Each number is 500 + 40 x the weight over its row's rms, rounded and kept within 0 to 999. Layers, rows and columns count from 0. Numbers have three digits each. The size before them is the row's rms in percent of the matrix's.

# layer 7 attention key, 512x512, rms 0.0313, rows 155-197, columns 64-127
112:552476486560531486537561515489475419558490510494446449434506535483572509453496607478540511563498458503475501388462517449438466505525519517425549480492444515505503515536533454530533506539480478
104:500484456479536547479483406433538499510443464480524553489579524442553457486457498502537543442457535543496441446479490415392437486506457485406452485476454526579546509398512567531497541476510525
104:482519446523467506564429469520473502470490386488538467480563456416447503416526495372543524549560518504474547498531535497511520527545472546464519512537531535505457496533506496531493521405477498
113:540540444523544492549503499473483549500536479550511484447523491504509539522536514467460491488481493494527596470534427510482535524453481509555517542424578437498515495433442495456453542484500464
092:509508582525433510437497552506515447481485534531508503603505558476497476531444432539528516445504468497454432519452466465526528486505482460447479461544430531508481563475496523490498463602437476
106:553455480535477566499544536466486452520543488433558454424453472537512409415543539482448527523490471496562533510564576458563466455493523459507550537500580483500485558496526452506437554511449503
106:528472459423457478532489535508494514492540495409492469497417538484479527440483438424537556536468505442502442569491518521450509506428463506344457454523510522474492470474419441507481522540518474
098:508533535452455513509547472511461468492484448474507478445567467486484506583513503551402476516520509531586455511499454473403473498551541483457508435509562503504559508431568475556468438489506541
095:529501498487467569489430453491469541504495486536523438522529500484511567485483498462409535507533505452553501530479470577550574572543467451557452489480545473446423499511522527463526456519524441
104:529505479432467451455557561471554479532539491517451517515477537495525480520525522491490564553472548529513543560508514504586537545532497521529555493471450498521449550487530446499442537508473453
093:537574533491487534417517427513499525426430503495501506463540507485486519483558522541478540476515563540494413500476496489506559536469463470476417562496500480545457530482547475520437557555485512
093:495555460491517518445464428433604507442425448444425522508509451467504552586541557516471498485529520463486479487525485509570564463526529499524439551519488485489457484550592540438529519424426525
108:506542523483510527455497443495450467479453481430537499498566528515428446513512464510528526470454543491474440533471484539489519537529471516530432544573526509551465556453536537515517513515516451
101:488516471535508465567465512483507469531453474417529481465514602578578476447489434462502487509488489474467446490519541477497452535483490589480500512513509539505535514421569522522480514553560540
110:481493499518549411504501476548482508535512458533554526444440475473473466401500555497534506506571547507511446537496504513484538497452525524481530558541518548498515483542537540519449530504517454
103:584502470475480491478563537461533532474518569496490495520549491504535544513388502465491572475477480452518449545550457466518524551446498496551425536549498508524460473509517520490553547496507504
106:530480594557602522482486442487565548531492491462554453466546489530515492482506505568483505519504472523575505482518539509514526491432522539522408546502443511447511503522512535470500507487506501
100:469470493451522474599503509543506519478428435568521516496518535582437497513507558437488497506474506470505524564486504589496537430457537475462580511489484489521486478472492492490398535470541568
107:546421482550550428543524514564532448521537542426471434535473445513514488523468586440499489527437542444514538425527520501574447456536479561536401525536486454466506567541486492459484544524507453
113:469488413513572457543506544461487502455499499505510554478520415526499498513525439491495549525464522504525522562449470542504490499386424500501484522537479522596515525526535536511509522519538476
111:587536458488462485445488500466472486565526512507401414464506455484529572523504528435474496519480485556492489527542509551492525526533516515448423528450521426537484503496512489485557573566532473
104:445508487511491500540515576507508500468499448501543465500478518537484443432528526469489450488473571463570510488454500445471434547499543555504534514459459468500482421548529524450539496436595489
100:519544487479509474531444548536485432549588414508504478491568479521452460525515534453587439494604498505534566540459506534538513508513572556563513464496464547581485518524504467472554528515503569
104:488479479489533556509448511529546505521513536505461445453517485484518444407476509453467490496493494503529549412489471455568406503505509514508551513538403484448529451534471484586520490510542539
103:519543537487584503441486523506547534500532449466521507580598513538422485504441439487542480427475546563449555494521427539506408524521571471530472413486520529475496512514507496466502506469531502
099:523577551525515502533539496500461492521475517474578556477467526566494429510478504472582528430452481440476462532464472518517467480462454453497485448598525453552491495464554504522535529565466491
098:522505488500455483441523416485500483559529536451511471462463445499444491495520475463532471535456451488396433506535439463490558425509511553439402566454534496416453538484494467495488556421497557
093:474474558500535514519495445482514568590466493572483472443511557589570499406497461490457487430492455484510454487495521482591457507476545494485487449494467572491569518482524517461561541602525509
104:467477481510484505613517491528460538588502476568512463472469521451537546459508540460514475428559548424490594500450519519475537480508497526411503503523500511457539423485482555529548465520538500
110:485513433520559521545490515437515460491519431492541502510556544531509491489468483500591518447561579493508496542543508538463471533456456516594426568500447493555534507522540570573559494508560496
101:518475478413488427466527442520539513538422517529501510547569558514547506561516479526510544495490447477484538514464512511501403494467533464538540479566459508528547485514477522510554462543514514
095:500455444480495531570486468423472465536499511572485552562479495474544538459547509532519465513506518519461459514532501519449587515558542486511458585453429489514477446506450549455475479481499486
101:512498544482538559465482450412526419519492435492499494516532425413516507484510486580554500472481490495456480578545494562494533530465524513565467532488454493567515570570529500511525521456405469
100:499566421494531564573460525458509536477486463453545458533483482597424505526569466574448495523381490591534527483508456523478540454463544478512546440537569448467489524556508495533504540508453500
101:523437554475504552490499491554484559545522471543531530505533512443495526533399554499488507479542515514519461497518519482482595461537480469499482563548512507542463468531512545529496430516561495
100:461554432538514484591435479471487516508534471500526462583534536476453516517497460543519491518526537553547534518524458560544520470504538545558440506508472491528526554557557520534414499470498561
100:460504532568481593493494500522506511457480465466519531470526482501452491463538468569488433539526427481555502478537463451510468496553484497515537537546499491453484467494559537534530474474453526
093:517467525490509506448500541477459533430486409496501474495511462459415495485520473581459498495524430468464512455448566474509473510496467449510471463464557573511497521458486481549499539453461482
087:489505486470404441477538493551488536550416559476523491443438576482516498470545484421506435465501442495456532524549490530456505491513515598468490549500468438454464491534548527489520522529483499
091:491462558587521551510495534491520591424511495560473498481460491522471534515461563538491471497484495482489513486463484493503454511503492424396546507483524517514570547516522475501443529442514484
065:512508463506481496517526521579554549548482456449463552473524438444514473522469485483519596451510539494528505511536482497495507547444572476474491540545547569520452517473514470554546488511436453
103:438515490465464482511444480531501443594460506444531521536519475497616510505498458455512494491558512519470507471557542513486544530543511558614498450496460484495505419479484558535563513529508521
096:421478492499498558471498488552456438485493479436540534477534438492573493501520451491490514432565526498481516530575481482462558582483492484590560437472477537496525391443512493542542471476465544
# layer 7 attention query, 512x512, rms 0.0313, rows 156-198, columns 64-127
096:449518406581427487488539556501490461525555448461511448470379513581434465512523521535487574515438488562522538513497517445465443498492485443469501514546518515530461502539497480521473441451510560
091:457517444491489513484503500418551443541515515493565522495529507501535450492465501506499536508494553551483576514498422448547493496466511521435511502499440509469461570505517544583469478423478495
093:524450494520558481528461475501485558454483472506501444542465453473505531491563532540486480458467490440480543516450551457524508499509545495458498499492601509513491535541502486484488578570569537
102:510486505529452456533446555516515517480508562460527512572493435447493510446434535515466479553414537602494451535513556462484425461410501457461505487453508468460505488516491474528468473552443555
107:472522431601477565521512511498469427432476474528509525468501500521555479468547500445572438467548438507475470539507508456418604497426500441506510487525526517493513504466465485521580510566525528
099:420517419553512512458466445488450488530446556548554545523491538398423501517499449433464514426519459518482472484474518434510467550534442533429527490511482484501557473506574552527492484533507482
101:528501470480414483482557466566501519462479417480587463552429536558554521556476516466539546536479516516552510510446513399436482493483422421505521503515567437586467541492471452538509510535532500
098:496511501532480509504472484495456557467495543494579400512453405578537548507469506506442498534547462503530507523550512526543546545467455507550420490518507458478479494456482582592487488501416531
097:470434516500480465522520466489577462542441534516426553491615510468541424536506462439453558495536506456528446508491514583569433517464481495526478474498465499539479439465500503535429537498467523
104:494569527525562550480491512444435461536488501564543436508607519497526512563499498497471524444449580483567491519453554522505456547550577524467500517528494504518451573486510435531616540470497518
104:447489512498487512566444513464484467461511500499471463467453448465472462558469550497409503519492459451533493470511454560486493561527474471476509466536552550562487434460479596485538467541509458
103:524507510496579561500491512541549520494526436484472422533488539520528568460483511535477440459520466545520436484559454556448490542445466387475493444566478500500501495508519479519532498466433511
103:535545494520434502582460502557546504550541506440543481527423489582484475489533529499433500502502520526508460454490559436496469425463456461506470465444594509431529554502496470444514493488500531
092:442514473497480582455500528536545451557512489512548511524504459444566475506477545517496491485520501490498544462568548535500487558493574543463507527528454478536509464471502471501478415575494570
099:444613510474479464457498459572520460457510496460595483455507490468503497514468511516421502485447576474506442452537550501486449470493525525511428442491552517507506484563462422470504488495507451
096:504550511506440518429491479478525521506443526524459472425562406480496365548519506506581520543449520524509557490578532536581581566480510471454506474463501445521481441428504555524557477433511467
105:483499477525531473548461502496510430570398494483514486489562522465507540458528535427527495455482535535496484538386500473455491483604488493589498549515485493505510631488522508516493525392528518
101:530554500436537511529476474569542506539490457464562456555554429459527507523558479480477513469502484435459511507562467463499424494527564442461444429510449441443435586458451526442418473527475456
103:493467536496489532483541487492566544499466434478490498435510519490550486478462514505482458570535533527511439540492467573486521566544525515527502571533508538493455435622488464505543505449536484
085:475541537522560489501532559483499578451447480521555470515499477445496539488486539504497470493537505402564435522532541629477494575492533469433453536380566508622439496454500421488503552557481485
107:464524450533579530494477549532518449508482421496492582536463546455460513544597488521456492514519543505515428482498560416465486509525453543526485521521482478516458465498513521503529521491458487
105:525526523523516524482451501508507401474527516519506519567541492531456485459491502553518496521497510502481579465578479552511535443532543528533492561516517496519435486568491473505569520410447533
110:490547519569455523449488539560488529528519549501545405427445486498483498500511538432447496580529442430447504481519468498492524541467469498431545540464585485425442450513467486408472616547471530
111:468539454538543500452449518464528491486482518493481435536551531559441534533436527523500508542488503492468521446453503572514467486458520412500463467504539486471459550556565500517493513492484484
101:489574431540503521499487523505511523491449524561501531471464459483452480450498461514480402516488445473466490460532511494507469506505510467510460472536496467460473543525488457471556438486504535
100:440438484442499475409544448450452515464440415476446537533434465546505480524509504582506498528477546505487497519507545465562516534529519516463527519414499541554509575523512483498471540551505471
088:456554529489499443471463516496493456576533565462532488447574445470516493493493581499535447510527481550527534614490499490512547500467532519501480518545485454477517510383523546440484482470451491
105:464517385494544504436458545503519477501554645528545457513518447459448477502549542468465515555512534476488472529511448486526516524449488518453528540491495444414511529487493535474505477483481534
093:564517543468533498488516482520461497471543457477522534551551452428432483508498518473607553493507551490435535505498591549480547541487451600456452579473515486435485446576531546484545535471513471
100:522541597477541425568474531509572525577457549532481482485523477465566465493488462487426518530533600537530503483421527490467465461514469423491477468478468514547500512591509434534470436509492441
092:432430501488512510500548472459500499493537523586454476490544448461525518423487525515508511447561434456468484547440494574504496518454553499431479480462477512566542429497538491454464569588523472
105:598395520480536563429481545498548482513507505477493476513497468465463540418486456557532416580459489582503442562591515541468546523462497480489474502455562467588431485502512550457485509521561498
101:494467516511503503457448512503415476463496508541537501475523457509514495447484500482534489494506449552544471482453487529554532534476536518498533450538530451535513456536495583515486460516547504
106:469415545407528503425448561475518523485518458533480540529512520441486517546475525495363573450558505498470559521507471383436490546493477492496464491495531470515523417565510511445459473475531519
107:557560559501486569475457520548484420486540469577583449494531500461520568507446534518500489579497518532437514540485492528432500580504562502506390549472536470519562513624509466458537508486513450
108:463461523390504449426537556502527521497533487469526543477501564497506472500531535533519503538488451486535521535508483510434495480489519539479509486565500519495479503482551480539481500503523527
088:522494561530551520451462449510469478442477431521502468514507523559382517470523487570478481603483519472465504483524499438555493533456514506469513463511510545508495528531490498431462469503474488
088:495490456533475449530532492543466554528591543454529499466513514498572522508513454413512496483546470508513514481483494530472446458520467524514504462519534450450570490565505426587506480496467492
095:490530542461474531502501513474512468417529476586482454537501541569534535516530581568462450478530494493504532498467495542572539519518486444541465546538508533473504523528459467533452594443542572
094:489462445566521503497528490540498554525420471456464530513480528429497468457485432498497459470521535509443465477492439498505482484389425467428479512498496447514523480470537542495483477533551513
092:498451513461439487504425575556473452548520586441490529526517472477501517467503467461529533514482486509543572449486525531488510500572549506518504432523526489535433439518460538523537447496427451
109:493455569429501487414447480479597520452526485487498535424553461597506507444505474526489504542518472501477568563535483500497527480554544458561510478529505523534428533538514486497488528466502467
126:476421544504504484396484492421488497496521531514512577421490499515546497497474445512546577524525467485538529502545452509514548531591512528523564473547517500461509533557502458525568497582461478
# layer 7 attention value, 512x512, rms 0.0287, rows 128-191, columns 64-127
093:507431502464519471440488529455552472495487532506528476549455457487466513475503464470558466509434525475493467522495544568435448501556506493529469441485517458504463520450464487453470508532494450
094:465495479427525501523480444503544529531527510498493509528415492526420480543588461508512459503483429516445503493556545430416481555475531492444613500532456462492430527524523565551516468506436452
090:505392464548493483524540524585439530521471519481534517430460569419430544464470473504454555570551538478564499540485537569511509479491525527493568497465540488485573453477535532450554480503546528
089:484479454490492457499464461521523476463462446530476584443585542432462470479433462545500418487533483538499567499465640440461460505528458569522537518451478484490485494539522489454508575490503529
090:478482541431481495462518509490532533536462521525410403519530514412476534465432504440488536524480524501443439515511522521546458509516534598525474426480541505473496504535453480423491519548515487
091:481436540455467483587558473513511531529527484551489494516526492502535498459483460528482574483496481474505411466503462523478505529497529500449507517484534503486482461518452498529501466563546537
086:507497460512501523513472491529565459559515491482532487437506516526471518482462572532401500615443528565524600535490474518444473537606519508473430453472479472453410453550542462506498483591459478
091:502525517552505442510561468501489520476486399518473437551502580447451512570458457477544509551449485505472551572472513555471492529582543454512498436539514505520448518455507473566451446449513525
088:530548506528535445467480510451479548448491500469510495511514447429550522535496551515419500487515476505455584450497514492482535436478481518516404466471483461494471463515572462479444496502494489
085:481562508489499527511496489510522490437425535486538373434487444571587542507548505519447505482568522458429388574492491493468479493494451352538507512464497518431519543490493478502546474496484505
091:470442480530499485499476491443504547512490535530546473505599472475470523514516556513551471433517538625511525472471523530482499480510493528514565530486557508468472490518491494542482471472448535
094:534533489448513411579520540421535498488517448456491429514532488451597580485477488472548488517458470470395460476526541520515365509445523521485486540552450530473454462440460535510480474582511539
092:507478494434543519594530469461456522534513387503526475456561463540498481456492511554422618504499548562460464474504531502578595420467450432505520474521543571456476528469509510476548484471542483
087:437441563528470512527524424481485520505475437523459497529544493541521528479503541486515515506569517514487481540505520486512454484469507486568566548473476553498513494512488516370554535396418471
088:489588474572486481510492526431500492502485493575530584485479526461458466560528454448491562557507508501529479522528491569592529502431465511475467503490440472487449532472573525461577486527505528
087:476530515548488516510520553488441515486515457520464466483526531539547449520511568525410399461530498476456537570602484491468503528493465480502457539433434494530557525472554470559521552446499454
086:490522508562482485535497507508472530499569421508476486501430521498507452507548549436589530518487485481443561534467480465417507517491487502498549541484491453497508471540475524496502551426426459
085:490577527468517522506535444558553515518550544567555492455603474585554428466445487542510468516432451510467490468556583492483535506457493486504527543471507496499582523528464495523561525497539560
093:465471521499464506482481492599515445497518517506413553521521554465439498493477475497531468474443531521444496507475515482451401443485436416534437474444541505510462557456481501450525524413503475
086:518449547468508461446508525473469526421538524527492564417459544494541446467470319535494547498513497450542458518526517467527539500482561429544487593469520549516490492462456565553507491474476507
093:464538496503483452552440448510518457475509444488544551472521504521417549527468493495500423459486447513470498440611435478508485461562461524533431366482488491507511485529435471554542483537435444
091:533559536486507536458463482476491509469526497517468448427390531557556428580480514523598533540533460463579486450555453489543534569477529421508496511549480549541458481483554454489485473534541557
095:521498498482501501526468583423571498457510602520455477421510424435441509540497495466524537530541508554534446586510532547503443509485490541542562522483517525484480482506510500516579503458514574
087:545458567489550491513507523453507572529475468532544582594475442590471465527396459517477500457482508479556466497512461578495556503526499508531398510506536508508552483486413516534566473383490473
091:553485468587525517536486501549468502472510533511460475422565506494448532516491495501528531556536559539523542513477571500421491438526494453507523465552459539468480487515477474572479480406487466
087:526543493466482521461516500518538485521485531472515461514465499467510467488484596476480486518523473505476510427494509478515468465549475449552531489483483483487299525494521502457451538493515468
091:444487475541501452568526510532505504562470453529475521471563510524483497546525537540535470537480495533455446459510451498525383503420570523481482560487468495465530531444416486547534470561521513
089:505455476418501475593480562465516492514532520487442506487476536528495517473445438486507445568499462496469502520445445537500516482460532525473505484527500483558425491518507478516465510498469534
092:521484538531519503555486496535420459469494471499470446471528553511532502488496501502535439457479482476439445506542526486466442474500505529502531572485465598496525551473559540543513554533515480
089:507562476451441538498505466480537502505481478526503501471489594452541530500441487528542438552548541452481454516506450544540514550538546530505523496512503504525551560411517519498443552532508492
089:560534491526500534472445496528391443527493569541510499563570502502587460581528516499599490557431512481442512494469486460504528539477441489573519532442488471479465540444527498530497455457513457
088:474496435429427496466507492539495468492534539465589509495554500528482494505456524532574447478503442456454524477513555525526496494532535488503522511475507558524440548490424436458500441505481527
093:479517446466517540426522466556485470508453422500499442498551487507523480502531491507433529533514497550483447467530536547499429514476557444547473454453495524486518505492516469653491494505510466
097:524450558544522485393573455474516476508475426500484549455493458464471445538508530489466522570532448499445560531515469545542568476486477524442487539521569548482523498466531453438536560496551485
086:498494496499490516520479472461555523475491556507426548431495431458518502496484491505458473479533541555499494426437489394557529533495470439488490448491450488488488512465468503492510571485538474
088:481471531514556509513493485511498477554488516544497512475702461423469481495506504440517488457430475519502545536460566480494443538513496538460473477474535457482515543549515544518534516566458498
088:476534536458455475460444533490468405483491457477521654577463501493522538561557465530387527478470488562493520579527536498505522478459494483499482419483553498468562420541456438523546512465398513
090:544539492505491476547480478436494475476491496470487356506482470528435500529465541471528512478459539480458509477485396533486516506440454471574507481585561536562509459470490465464509452518438481
087:534448516437582458484536549517472482517462518515491515455520530557585509486504531606519537448550482505469489474513496527457522464511472539545524525552538495494513514542457489485471515415529523
090:474507422587505493476527481453536528517439485489444475502586456504475479494486519490512567472530500534536497514435487463516553509584539514570527454543478451524481411561520463448504488505512485
090:521508499428494504505547496450605594490496559554514491332440489412430485543520469511469554505611453448512606499505450421489463556457512467431459539524527463433488518459444539585452462545473530
095:441469548543491492421460535545503504496439455481511492514469519512466497510458511504453548478534576502507582514530469536469432564515472419537468438492453542478520491512469494496535528491537472
090:504507585508510468564473470428526531544497547468428535514479576539504516432513602596557516525482440510499518427493562485555495413474428510506455502509459498484575484475520527477532560488493489
085:546483424530457517502447510474469470532562500526511601501479505511460512542484499501534460476487512506555521534517503452544497484550441504521552558434471486535526441491522503500518482450405508
088:456410510500527483555499507402488546534474560475564473479458460537468460472453519462481459464552459453473543493525492466460491486485571499429526555481523485472545545510568508520474455617488519
091:477451506490492437558465523353536472433508545511486531495477491541486505465567530461527501516422462457462441519481491509456533392473532552495517551533466446533504610456459559546576502498533451
092:524492483526435423523520446459412476441495507474464524485464524475528474483477513504505489461527502467503554499505464481423520482499536443434589427534548523536532478475561457435532504657587504
092:500449481436531467415489515530473481479514516521498519517447481459422499502461450494524500499534513534578481417501530511485456483471500502484466472521445464498498476428493503522525479544430478
087:493500475422535535529518472500513468501515478500525485512566430508550512506436546491468496538536509526503572453452420528468471505462609475544477511561503480539498506561488450529570459472491512
087:475501464484556530462515551535479506525569527489492508451546537452458493520546572490521426465527490568526534575523480477478476455455490448505490541492495516444498565492508468529523514489612467
084:515515502532471482562569540526547482532456459455525470492539493560564464476568427478436497496501436552482598553506551521506544528443517415564576464440503534529445413462560537499525471481512451
091:491546497555536474498543479526544542480426482459480447506481507569499530491427512496541535515526509453586534458489518449499540500422473520589388512629527532501516549466469445483502468477473512
087:453542554512505457469490492557523526503521490488498528507362575492521512502513434469497479559480457453548536542402476453519528467518438483626508540460507504511500533425433531403489511485503461
087:540492503450510475474522505529465484481506493568562435452511499473530494471551459516523458548443527462518406547491490466454510438505458507508501494511467463545571551489499543533502498520415467
092:517538534527481491514541446460492533461513473488494526448490491506526490594511443510526519521463551464508531485472422436441440499577493492418501513492434497495507538580494438550605565613478557
092:543424420484539536465491509498473521446522535492488525454563498558513547463498457515484475486559540519530492533504575538522515456580468544493578513465475510528454511568480489516562515507430486
089:492578459462498467412558536480531526481383496476487475526494516502524504524442529522424589528458552572495532531432505540557605493502510528485452611573525513519393477482489541452466534461508438
084:501446464456511470473447555613423574490498562503537490414489450594493494482508490507472520473418466511456507519518449544533618540536422533443556537531518511502449508550519484524493516534492469
092:481494490548510513552500462487475449454563490503500473526478503452399532541552425444436513508502519507447572557468452431549475450514508558509526413526539506511558550593536538522509550493495492
087:530539420541466481422548505454426445467499510533455455511439555503567492502533467500489503533516430553491568471495485484478517521456524518505527538493503473520436482516484557398493519544458521
090:506527503484475486576477471499472459485506594519458512511500509493460511439546553493587525471529497478532517434541560430504472466494499488465550515496495458462494536493490489484487551460489483
091:469421534511525476492526513391490529532446500524505522550456525439489514535492505568396523438531485506530458523515499561505538461520471501452490487474491464539432452479501512485529471509528498
089:552440530437539529403443482454496506507510488459513442523453423532477513536493511468555521492443439557478468430509528514505554468479460466510466518533518537462519457417510441423490498478451508
091:437496475500498492523522523520513439467454443535508491556526415496500491473497439553563452556500495502484417429554482529501480512534497479435520579513508487506589543483538543463528444467452410
# layer 7 attention output (transposed), 512x512, rms 0.0275, rows 128-191, columns 64-127
103:445609500534440526495475473504561512562480513528526503493552499509505475518519530522468480498482531523527510473529438487518459520506540423474470545431520525535452511534538600540490523431461521
104:451536494516528519499461483554521564452535547553474485453554463496534485437495437516434507460479610484503488516491542538494535516518508483471392459530528464590487464437520513488453554529549470
101:506535507489491497472526502508546564381541503519536496489492547469589494513450468504549427467443442533520530531513426532501525492520572606491489521510421549493517456503458509566533473511489514
099:585551475482515510465501487537487506501502470471412543521511558520473451414473456483517532508435448469541517567521438561470462513511542507466510516572538516518494485520437485554499512473429519
102:475549504391516559467462512513461477538442455446501509503520566547467545483475533502479509554484553467423498525483514506472483509457568555486450497530531517498480503561523549518538430491528554
102:560563477511550457534468447447457534499474522500503508504498535499524512492512517529484462482492553555615502438562534549518474488562423487490510489561519458477554491486492506530572469522517538
102:451528475460490581488527553462505539434532518492485550560533513428542517537535452518567443549506517394536440417432507519538525544486435501496425531516450491514496509552471460482423626550524522
102:535498494512514577523526534531499559597522453513470487489532548494488546486541516490462479550529477579526510514422519490511437475435514521517526467555494533439485467500559526483519551444574470
102:513460491486531475526517446510503513508473525461364549475493442485574490505543503515566579487571529583501508550441488430498486474467535496501563518475500472559503469554444577556510537536495554
103:504515462528572460505503462562551521486544476453496527463462442503548466513453542495520458516469530521508583499528486465569492423446464446568469524482497490475539537443515541484484457545489510
103:481525484498489607515527576498406493426529557492484432442501514454509499595515468550428449536562491422468562433528558539444519518420469577505522423524483496456480472495521538432566523502500570
103:523502515465509511517483498454470495481562514556529476436527517515495467443427493498459522434537467568491449471457496520483450502522520543450507639515514500484517480479485455425511522561568447
103:532554517501425534444488515554525457505532475572462532568452467551547527451564568458550503520535466507510480483503475390498516533457539482424533509522501466467511436512519500474550414533485441
100:506505513460541553397458468514465473488588511464487451493437477496443476517440522556528498515434448504487505510465480507483496543520505489569522477372492528549453522502522585541558417486628498
103:510480493477461565547481469518527525493445608555574546522504530467517521496606471469565566517517391522533529486506531493469487421499517433523522550519529496502465406485502526494484502434458490
104:516420517414449492564479528569533531572526495516428401493473521537558445536543502522481484536516510483526389426469501531530517516556463531502536425489495537517531516505493474499494469503511468
104:500480511442490453484515516447527493518452471492587537490457476530477470447476519469505507498436477488494475453525487546543472607459480536506595501504487479530503484489520576568502528501477445
103:508486527480508479546558535451449510494491485487522521489528450463551493486501471519504445495558501485537500479550520493475500629542503488480501535500457521513424477471539533481521502534541461
098:499449495434519462468527495536456475492504462469462535529419473413440512545531554443485500505427470537446499542500388547532468456519503540510462494469516515545523533459562489493477528504444432
102:449563509564517490538480482486514537490495492481497490577458532485481475490527393458417429510587553508552508465459443466493541510405557443508521613496562585498511491487496546462537469538492519
102:552505513427467480638490515492504498531433499556569415491503454524550476465467516489501531476557447505505517505531448510445523502482539535456461471501505510556521429567498510474460491482507446
105:515505475547474540491512530459418532499457567516438520519478545532510525538482488521508469528489450519399521443570556520504488575521540451431540454524481539459499463575567489516455526472500466
105:532534533510459529537543454558512531474542463487542577563492494516478514425532485519499539524538528450422413454515504478542541539454481484508506437539497476519556537469539530486487526511497451
102:551501530462478534486461568522526448401566538485415564444542483456430554492484501507545563600541438502480592501485503442461483383484476446527516472523537526507483529536503432463578502474571475
102:502462533503589491502511521505524489463515530524514541464488480495550520497481521524441479447454450480569504518465497535451508524524496540408484514454481502438476422569577569500473476589466466
102:453494466473493541550535555457477491514391453493530492481593456460501510420500484529526501526454462458492512478491480449540488544563426488577558535493438489585454528544525493549477489504503465
099:514498500526579504472474527528420546468515494485462588456438489503474562468454474477497505471517503539568493503495510529527450446452549519447453539417508526494546533484423478534394496503495468
101:468500555484524431473594510460496478406496535453459495549519475483495472604539468487439512470494514498496526543493457490516514496502523475484461530521555469520442496505449546469473532455518508
101:485444489495382461530501508541488501512474539464494461463454548512461482568493528462537483465589471483548523524526524488540523400495523454490548591447476524514542514491526488461491485485504503
102:502527513506444561474585527478491477461507503559511511508465501486500462453476525535491508532531534515502454495568451501446569514478525533510505507493480459511494510445423517456496517457524498
102:561585517551488508495439525471534528504481445502525422497500481478529462469525439542538448527518532504547538488494460496492423487522511406506448520490500452530415427470544464497483507453492538
105:508464554553447531583591553494428503509536508514493517519473516501479499498472465540494552475449473497481553517567538456525509440474511457517474565476537479457462495575538426526501495496540419
103:517536559480531494559493534455512453493528543438497525591489466501591507509497451459565549538530510516523520585489422532437551548459511486488531514505490506469376522434424543517513547431505544
099:526565461485469506514445393508469583460429516475493556518525503491508476547579434502471519446447519548478528547535530519468559486436542438431442515523549544543520530456562435494494522506479541
104:399528539534412475424542477509526473440446531441506542441498498537503538512401451513574522504489485503498486475476502646545526510447544474529437449506505459564498475521477497492461505507507496
099:518520522588485522525523495530555535549520461487493463472539460485474509492603474505488525517519513529529557569456421513492509540508505556473509430464452495512525503522503484482444466557553471
101:436512441473484509579468543512499452516506490483490483551474513495534519544560493513518520472475530442521498461495480551406439469567519493498535545552457519546456500545529479485468422530554476
101:473496521512549452600497510504454491523463533505533438495492570458400438466474565522475442561522492527519522481473372466464527500524478543442453443530521524489500465470449473478454473485532503
101:471487488522513455460529463457444544483521560447569610490478523444397477462500523534490546466535451455564519504498479476449476465465444474452539496547521511477430421445462493527501408442534550
103:538480621529546498541462505495497484465535423541397500432519489494481524505509456452600587495499616477538470471445490547486501514548456469576490463481498502540532462462519478520520503465518433
100:514550487497579520523550531516512453482477492532475461557495452560447543535492489440496464519512466448485480475534430481481544430485513510418476554492532506476444553482414444589513474486532408
102:441540517487493461550429435531523434458505555459475546527437510517461423505495480512539561510497513478476485506560468490500432430431492462521503496491493534513584515423479522454559536483485473
102:512539494509549584526506483464453574575549510438521481520443506525474515488528447544503536397533431509526515508488541514461487519535538455503503491512497496466495502562537516483492451495519539
101:584470569461517500521531481475404493527409522497480447521493522480502435417600572542603482526496558504460558569559520480525449578509470564584503514516484531507528517524481506442487467428473514
101:484512529512438496540490430536540493565595444484547532498452493474470476609398442487450522499511495422452486540494502476533485498499562500477573514488495480504487568564507478501494500537486540
104:495493480454483521592584408442511564454466522468546457543499484435532450538500519430452463588441456516431500402490549544521518447547492504531505497534428481503479460505523482514521458487548502
102:571518524516538470466519401475480563453508519512475462464496519465500563519487538531494473525543487443542396615482460467416514527432479455562486446531481494506495483499522498525528489494499436
102:445681569477484468544551449489437424509485517541529482483599452478587609467488456513534540501467485559416502495500504461509481443520467447525556519513538497488477534547514464434491493481462503
103:546471513476517504493483449542432415562488491513499465553441443528653499542479488521514528489519481460478512454516487456561458474515581508475462453466584477521508497527472400483450423519538493
104:562543489603466415493512467427459499460485496548538475460532502454564507460561503532556546497493457454495451521505468516505467485538485570535534550472492529492551556542504550516528529487485472
102:481506466546526541494563542507490482577561540519463451536533418467506530427536559496414442475570533499485506493513470423481543518546468549539445528543489464464499537464561531448550570506489463
101:502494488487526520451483515514461489510486441458519548543491422504562543528487552523517529515512460480506514496518552535475529517569492493477467570498485536524463610548501475466551495507526446
103:557557453537571536426483432476435481584502531448529475492578511514489560491505441442505440505523500490542537487482483554512508535471486488438534442516509488483486450508427442576557474541506491
104:566533459471557550549466500537552464475450475532533529512511537542480442484521524491529506482482547591517528498493467421451481508465525492541459489481422511512439430481484490362516517519483568
101:491501532498510470527488511529476464420491539434488487521541505456514457492442462472467432517518544594500559467507518479527515500508505522464513505549468478479569469552502518503447432476508394
103:467531542504544548563546487481531527530502514512511408538558527496533536555493502525524454511487541383459529528538505471483454515591480458587521535568492457522522483475458512538510466489533476
103:601522443487539518507484444488507457507515506579476536504510507479557477486475476539431485527448492465484540413487456490492535544519543504511438483422490487577469478558511466539469547508497417
102:563483543540493493501554481459462430586509434490488585456495530486449435516544454498524518478521478446492498498407508492511509568423500527507539520486501483446537404564495495521479530558482498
104:499432609432495576477481495531506480488448444507518478491483491431527469469537552514456546525491432528523518510557475511508561511445456492473446505502594541515500499534533554486543428538540529
102:552446485551499518504496568463504522461445486490419470513520552439536493496506483506502426452492476532524492494447567475510478569485527437480451521469539463528510543534508496521557485549547523
102:496429508503563472523442494436497523443484481456518528501499506481549505492483501509515457497465504495465558435524526514424513521496519485524480432568460455457540484475499479469538496489558504
099:486524509496507488482440514500521491557523524519450545556487472533496482512572451551522551510405517527471526492487503503550482580558452480465503460439524502490512451525533533522459506460489552
101:433467444492432561507532514543532466509560461497500539519489471436506501533493487524465491545512501490511504485468511511509504535515465479472483534413524553502467517582474506458519497485554471
099:507513474517483485492499409516441474493518495476506534429454552411502568518533485485487552491580493557495515516572571466525520460529523456572527472481519499529470451469531515436493579485499483